{"num_hidden_layers": 14, "hidden_size": 224, "num_attention_heads": 7, "num_key_value_heads": 7, "head_dim": 64, "intermediate_size": 896, "vocab_size": 8192, "hidden_act": "squared_relu", "norm": "rmsnorm", "norm_place": "pre", "norm_eps": 1e-06, "positions": "rope", "rope_theta": 10000.0, "rope_fraction": 0.25, "qk_norm": false, "attn_scale": 0.125, "bias": "none", "tie_word_embeddings": true, "parallel_block": false, "init": "trunc", "init_std_qkv": 0.0362, "init_std_o": 0.00484, "init_std_up": 0.0362, "init_std_down": 0.00342, "optimizer": "muon_variant", "learning_rate": 0.00359, "beta1": 0.95, "weight_decay": 0.0, "lr_head": 0.00508, "max_grad_norm": 2.0, "warmup_steps": 200, "schedule": "wsd", "decay_fraction": 0.918, "decay_shape": "linear", "final_lr_fraction": 0.1, "batch_tokens": [32768, 65536], "max_seq_len": 768, "doc_mask": true, "train_tokens": 526200000, "max_steps": 11499, "dataset": "wikipedia_en"}
Each number is 500 + 25 x the weight over the matrix's rms, rounded and kept within 0 to 999. Layers, rows and columns count from 0. Numbers have three digits each.

# layer 9 MLP down (transposed), 896x224, rms 0.0555, rows 755-850, columns 128-159
477496580521507521473519506500547524506466516524497493526518522509482457513458533524470518490494
457464543492529528513528464487519500515511512528503462510509486500511494465497485566473505482512
494479500487514494491504488542485484504535515500492502489501517527488477513513528468501494511476
528476519513521457537464475445503456480476496465489544525511485490471535481541516496487514498541
484511502496487469512540503463524488552502504558517487489507474539547461502501491493514457478460
507503529477533493510492529508471475506463479464519450505510495481496518492488477486438484500540
517501561574527521481465495513523471500503476484480497497457479476503472491466545535506515480502
509510494505541444499479480528502485496511532479553520458512470472532500533508477520471492503517
487486488508496534532505477466512505496515492502490472489478486493509496492507480498532559535490
505521491518524465515482528525454523500505495461486517521494518503508492514511491498509487510492
544523485491483507520519503527501503477528509497449519550503515440526519484478496505464503501528
478491507474494478506514479531497520551477510535487483534498473520467520470514524474514469514516
537477518486453488474507494485500520497530489533526521544493511504461503499505507504525461495522
491507461467504470504519460491465540437494516510532522487504490474472498486504504503444505567571
540480503529500509492509454511500496531477517537472451474538495487550508462450521477508480517483
521502526522484484485513521526465482503469535512546467502488457504477514499503492481517482495483
513481516508506515473523485512501477494512477503520467509479483461469531467526473475530456503519
513492459499467527506531502518525505469486514523503484494523474512497519477494515495480496485500
448472531502521476536496491487465489477515541480482556499504470485517524475529553487507445509475
519466477508505496513533470512508488508485476501520514510504472514452470500468526491483525536515
488514493509496507488494509505469519507513465496506500497502501487547490540506453474494499500489
468495477476507492481535493509522465467494486508489510500556496511476516475526497539501481535521
529485491512482459503443467474452503468484517499495508515492462482531486508491501496508482494515
503493489442527511515458513521500483494470519524505480452480498491482504503472502514486488499520
486514525488483529504455574465480525508440492489525541519487453471495438507509521480534482508499
495494468565495527508502475517485493498504500557495490542500513566530509485502473484523535514450
514491543467532467536508519564523472495456494480488485482503458529541505497465509494506461510532
510444472553494476492504523498530491517438495500497506483516566457463462516476478501494478513492
539486491467475523527511497513509519507523484497491523462516542489480503546549550505504492494486
501510490483516503543535494484530479508485510518477480502496512492495537472499473473500529525489
507485485530497490491511482511488500537486549512487504480513513525494492466521471488520482466479
479514508513509502514491488514508523489537499522483485523518502476516495524507495508475506522491
514476491498535485486507479552484482506505451553485521490452524495484506501456516522490519502542
523509488483473498536472521448521523447490480472473458519475501480526474486472559499527496516476
501493494516531504536515485503502498518518503455508494507477538492484516504523494482536507495476
515525453524565499515512482491504488483499525470503525511486489486482488557506515471537515511486
491478540481475502479483455511526523525491527472495520507445480467486487470525490507498465458489
483498446498463481472463525501523493469472494459524473484459486515491509525545572537520536507457
498527508486501489501515515519492505505470514501492498513481493520478478547530510528466490461484
482521507511465484518471489503529476469485483505507469512503493474474491500523570520497489496465
519483474514509497508488519506466523456514536456509531486513482449471521527504509496505509559483
519511463505461526485483506474457526490499532466534526508492507566529455506460530460499511514515
460475477425498508465505472535489494502546458502516500483521518501498493501487502494468496477543
465548477470507490494484505511528492450523497485501527522509497505518497503468506481484560558509
510504491493517509481505490505487503524503486485492486512486490458525495522490496478515509515505
501567494454470499527477459500511474513466504515471489504506501473539509531510473490475480510529
522490497509505529545522514493458508489494492467526537527479485554506453490473466480476512476512
512488476538471500527552509526525501498481476479486521511474484496491461497452478508483521519493
516500524531500490518506497486482511452494520467538519509491482505475471487553523509513532507498
495520542501456478461581466483491491453456518479534460474530473456481490495513484470466472530542
533500501506516504482498484517499489515513497509491499509496484483493497527497503491495524487501
526489514522505488526469517549519499539541515505484506521512521479512555503490497482524520489495
477528512488524529518512447499493477505550511538459483462505496501450511449499474474504542467477
528522469532500481510510506531556496456546558541485498489484481445468503488488495479466508538481
490508524505498486512505531534522511486507503460503450517470528513526520481499512478515482475499
464477503515478505507466498513482529505533492531531496522477496464516530538492507534502523459526
495459503487515463527511487480525514481490484505462517532512495474508506488457550492479528494472
541525503506487504545475508521506483490504525519485521476501463521519515467521486526493489539499
524495518498488456531516422496499523473499515502473493522522498506495462468498486516473484501517
454522491481535540479478499527542486515486493486469527508500529483478526472477522498520523482511
477490497499534481515488519501521496494475540525508496494511454539500456487486495500459551471448
495469481532482476555501526483519490508479482486453512518502493503539536486446485563524479515485
487526484509448502502500497486521506555483501542530496526490478517480513495497472498483541485497
486506480478521490504468495418525511470450466508487500509485493506468479490524512506499531470509
478499483509540499547508497521479502561515460469451483508503519500500529510503474532484455519485
517455523466513527542476506505525447508523525508500464535469471468489459512482475493449511486477
519508511496531480491502483514497503508495492494501474536477506464525488519510501472500505496483
492454475510506483541514513493456524465500459471499480508505495500524509518476532536491516520496
482477479506468486495504472508510524517492506487508489510488479484513522480534511477513492499495
551529473542483484510506467516501525494524532512489506496464492485509484509523502515519507512498
526482483497472479527526447484475478505537552480489521526533493501473514493505467528475477494490
468529504473468507471488508459493532536500509516520488523524446505509498475486518550494465552539
537517505500503504514492499513498463470491484535462536566504465552485529502477550455492513509526
519435516501509482470489516491492440468436536482521527535517448489494466512467560429487570447440
498511494486449507469525499531536521540522497524486527459475495498510501494505467473485462495495
506466478527495509526518473493506521529520488481525481514474520482492505499485500492518511520535
488458520478486521502531496482496524503502524506501489506483493459505520555496522507527483516502
497466520536528507486488509451492533480531475491481479528515506509501476505464486489467544540498
447531508532478529512499495481479490542494511550497442497503510538529476508496469507459487499554
515525495495506491490505542492511493466490459494520495504567520442527488515477533464500496525480
488504533505486493521522489518479510533472485508522501481532482475544508452510556546496512426463
513510500501516461509472482525496458500493521540457480467495538491472483510515514497471535534479
544481496491440493489518501509480499490522506473507480500471502477536500474472508489495515500513
508494492512519492522486486506487500506556487481500490502508486481533486523477507482488518506506
463514532488512452483515489502495507471511491452477485500487530514528539513522511528474485511511
512473482520531500490468491466516509523511498480470492502507522493479491496549478471530486500478
501515496484490571520442513501530473515483519448510503552515557527466464541533522538487555551536
519495516488509490495491488515497494465500499471526530509533529457478522485499502482518473475499
506518444513557502488511474484517499458448531470465481481496483473479508474492516480469504471526
453492486490479494465506460524445515525470506488525533502523539589475519509462519551523504466509
510514521483560501480476505495481491492529482510497472504510496499493489482530534494510498518450
522507503498500453489500521519480505507485548478496472479515480462541501482536493528486527529502
499477475554505459505486449516522495496545483529486487489504505518477507537520531508529510498503
497462474477498506530521507448485535501496499544451533510492465535476504523470496527509498483505
507488505484473486489507489505543506489531517547482501481485480484492536521481427508514494484536
513498487480492498546471500492543496505499516509491482533503449476532532501482468499526502480518
# layer 9 MLP up, 896x224, rms 0.122, rows 756-851, columns 128-159
511484531489469491502492494468468509481492532497489514532547554486465474517555526476523535505550
511515512481508522510523475499521491497499481495500505543525530527513483490488496495524508511488
530460531476487515499491476489505530545519471513498487489518494526494492481510502507505506494474
505493477491494502484540502511528519488513536451500483525511435535528491510493485503492486505517
481503472523533531508456489527529504507533494484501482491531470489488490492500467492503501492523
484473482474455458493498508505497496511526490491500474484558488526549515519481470496531536508472
512471512476504496477538499509500515524502522490503475500531533533530519498482522516552480554512
480512475499519489452508533538474502479474509485488487463521482507509519477520510515507491496540
516534492488505546545492472516513508495496526517524500496505479497495481486544489481499512491528
479461532492503510514541485502501536532496468509508477482502534501548488557503495444517488490475
485470493520513505484501482496485483485523527498525520499502492484511544486522475489511500470443
527489474484480477488487513528466489468503541504525472525505535531511501465509529450499520488559
535505497469499473498494489479498441509494501562513464473488491496520504491535530500450534501481
511484521505515485491509474506501510502479508486497494493479483508549520458528459475532475514498
480535503507437477542495505525542527491503504497535485551477493503481510478514520461491484509500
490506500467504474539519455485509488468500490520489469510518500502512479510500516472531482521495
492471504517467554549483469503523512497523543469546490444521545489511503504479457531501485525509
483480543503509499498492486464515514507480445447494530442491545495448489473503525460529517476458
511497533494493480467474467494517495504535484477492525503504538510453527506493489503514520498483
499484487511520502495502506493516487492476504491488512500528512525517498485511502492501457513498
478535519550501516440480483471484491520454505520502505489486503461499517520506472511512452476478
498522485533498475492516488525508484476465512482533482464508490528498510507465508497496476504504
572511509492517506520488486523494466544522489480505481502492501484517505509516531490543488522507
494522472542513492514493457548529518510590461483515495488492505537470507488494533533467526481514
518487469530521462462502458506459519497487526528552518524483475527514499515456470496521522486493
508565458526510509505486511488493504447486545502563491520500541511501450472520484451502494481499
516483488486471469482516493539489473528483489510508467537494473568477490489483531473538454512488
507474467495485484493493464484527534484528459513487519491531526502503543497509520472521553484499
532514503530483495516507512508517468492515515484493485508535517492500480502453480490502489485454
507508489483498475527489490508516499516480502469456490507472521552514521465519490514492513460511
497480508508519481521530495494491504523499503484502523500461501506529498488453487515508493471549
486496556510475490506517508471510512501496532461499484502526499495540493517493494484510483461484
502474482528528501501509514497519491520516482525463510455484514523551487494447453517481554493480
500506477536497499521523494492473504507456478492504514500515512547513527495493488494485523505500
497439513493450508475486469495525521520547504449521487485548496551520500522455539500491542462524
540521485510479523492505520526510523464475524512461517520486497494510524502474546532504443507492
528543457473512512514519448507501502512521507453522517526542470496529476507483533497515493480499
464472494507469530522454450500518490480507479505524550485495472476497525504493551464498483485544
542502510519492478508476532508516471469479494510445489493495496462457488516546521486515503487491
508488524502528505542468487528475513460524504486462488477483527491458535465530509507504516496473
522536528544483550517506493535499515503546478483495467485435473517514532519508494490500501489492
519520470479524450499512507480529514508510497478528483530517506486516475487540468500522503525473
529527520476483511503517517484516529435521550492497560488448505508502463492481525479535487521476
523482499488496493502469521513497491474495476535486523474511495504489536497500502500477474476489
517490472501496459534479475489541510513473510502522525479510488512494499513515522490540490484489
521490517460460488506500523513516491492486502494474474466484535501480552510528551463511441502466
491455459470494537483498505560519500483551511518547468554540461532456438476482548495501477514520
496503466474469493502493471511504506496494500466473472464513514484503487527503498489485492487500
486477514545519510532502496514507479535477474526557492491549459471445506503490496505513431499463
493497521505497505539537508513503499531530522512523486492495522533520515477487487465482488453527
492540552432520513473509516512523532504466515497489525490496497495453548497495482515484516487506
478488493470497489518479479484517527541530525433479549502515462543504520485479485505506495469518
498475481459522504488534461484521525493484543464510478487472525476539468542522462538541509485524
496502510528455526464480527471528518532509483494524511495499481488471498511506531513471495505506
457532505476510484466461543478513503474481503522492440479532511506490504482498529490504513491526
468501476483486509505465499494467530493486511491540444477494498471497497511531495456533494504459
519470505474487520520489517485506487492513477478505511467457478501546503509518488506497492495540
498502523483501500505487523543461494528513528536458512515467490526479534522478517490509496446516
522468498526513473541506496488493524504521532486483448508498503494497503503535513512487493570530
509498506491484470478493514475488498491553514490466478461492483471487509530532534507507512532508
446520436497537480499514502531510513553495544516540490498453498477491524523497520548480471471511
443531512523511507529509502523516483486514517485500487496539517486500530517517501477521502490462
499546488485519533576485492465518514465542542554519506486481508476482522508482498497502465503493
500531489536504469504498458491481501566427495485493516482517486470528508510511493475480480511521
472510522524522513509497479476528555555493508464507476558471536502483473475556504499520544506552
525499473496516483459541526515485490520487483472480511499494527499487507503502509525514508489514
524506480508503515510490471511514508472511500462564508430455488500475515519535506459500461500463
475519485465531496515521480524536503481506519505476514480495500492526472533516499484526551531481
484505517512538490489473533510485517501498466530470490481476492535499489457504466500522474466503
506496489506514466494510467530518495505511524497470567485471533469508519526528501508500508478484
512485513497496484504499476507543518537492515497468502501533505476516481496530507488524501488502
491481474493533461492510525475499537478487491507540408509486487492543551481412520476505480502517
517467487521492499523498466517480507527501530513480481503482521483524491504551531514523461476490
496507459499489472493440494474465531506517508520497498519500530509516510516516503505496513496512
474502493489517500501478504497513493490503501491498496502499500498532522503502506489512497506471
554524560493466487503516487482488524501523479514484465531506558465520471463516524501489500466462
502467540478529531479497495506486436528446467461503469493476467527475503508528527471573528505514
541501522491503446487488525459501487456514504482480456481507507516478528533489505491467519467540
516469496506519467537491481529473512509521503518461512516461481500576480542491519509492415498467
503521502453532453521460538545495477466485505524506481490496528528484534505554493483546462505495
515468483512491567484526454496546541494531498466516481483489542513512510493524526560525475490507
493512495549496494496468507502475514533464507488529509493500478499538476507472510514525514513482
512499511524503507505482487498512493496451510498514519478485505504489508516478467458505478540493
524469525489496516453464515486512495491535504491550494528484503502465474491502500468481477475476
476492496490454497485544513480506498501489488480533498476519499483530481506475506508500484484516
521508512489525508525514499537535519469491438478508498511468548553495481527453465464512429529538
457521530542497479546486464497476521501537486540523461502507520493485520449487514463510511500533
507521467501507477532524544572510493538520506487514496512503509497471487501490483477504494517503
541495497511510540538495486517456561465486502457491494505485488454460544515494495505515533514484
499434481491473467535483496518490470479518490495512540469478501513473492504513513490508505485471
517471485477521501534513478475491475465496538493465496521542549521489522525514489474522529528481
503504491459514533502528541528476529507475476503474477515509528485480493501493478505526491520524
532464502511487529526511474528498535512512502490475479501457494489486552523500526531514500489486
506516524467500483480480514439499485510476495524561500519523490494460458495477515475498491501521
497502520468495519493488489523458483513502486505500512489476496502495519506486484498497475520519
498524523510506471495485505497500506492508538459499515528499493478496497525495498470497480472501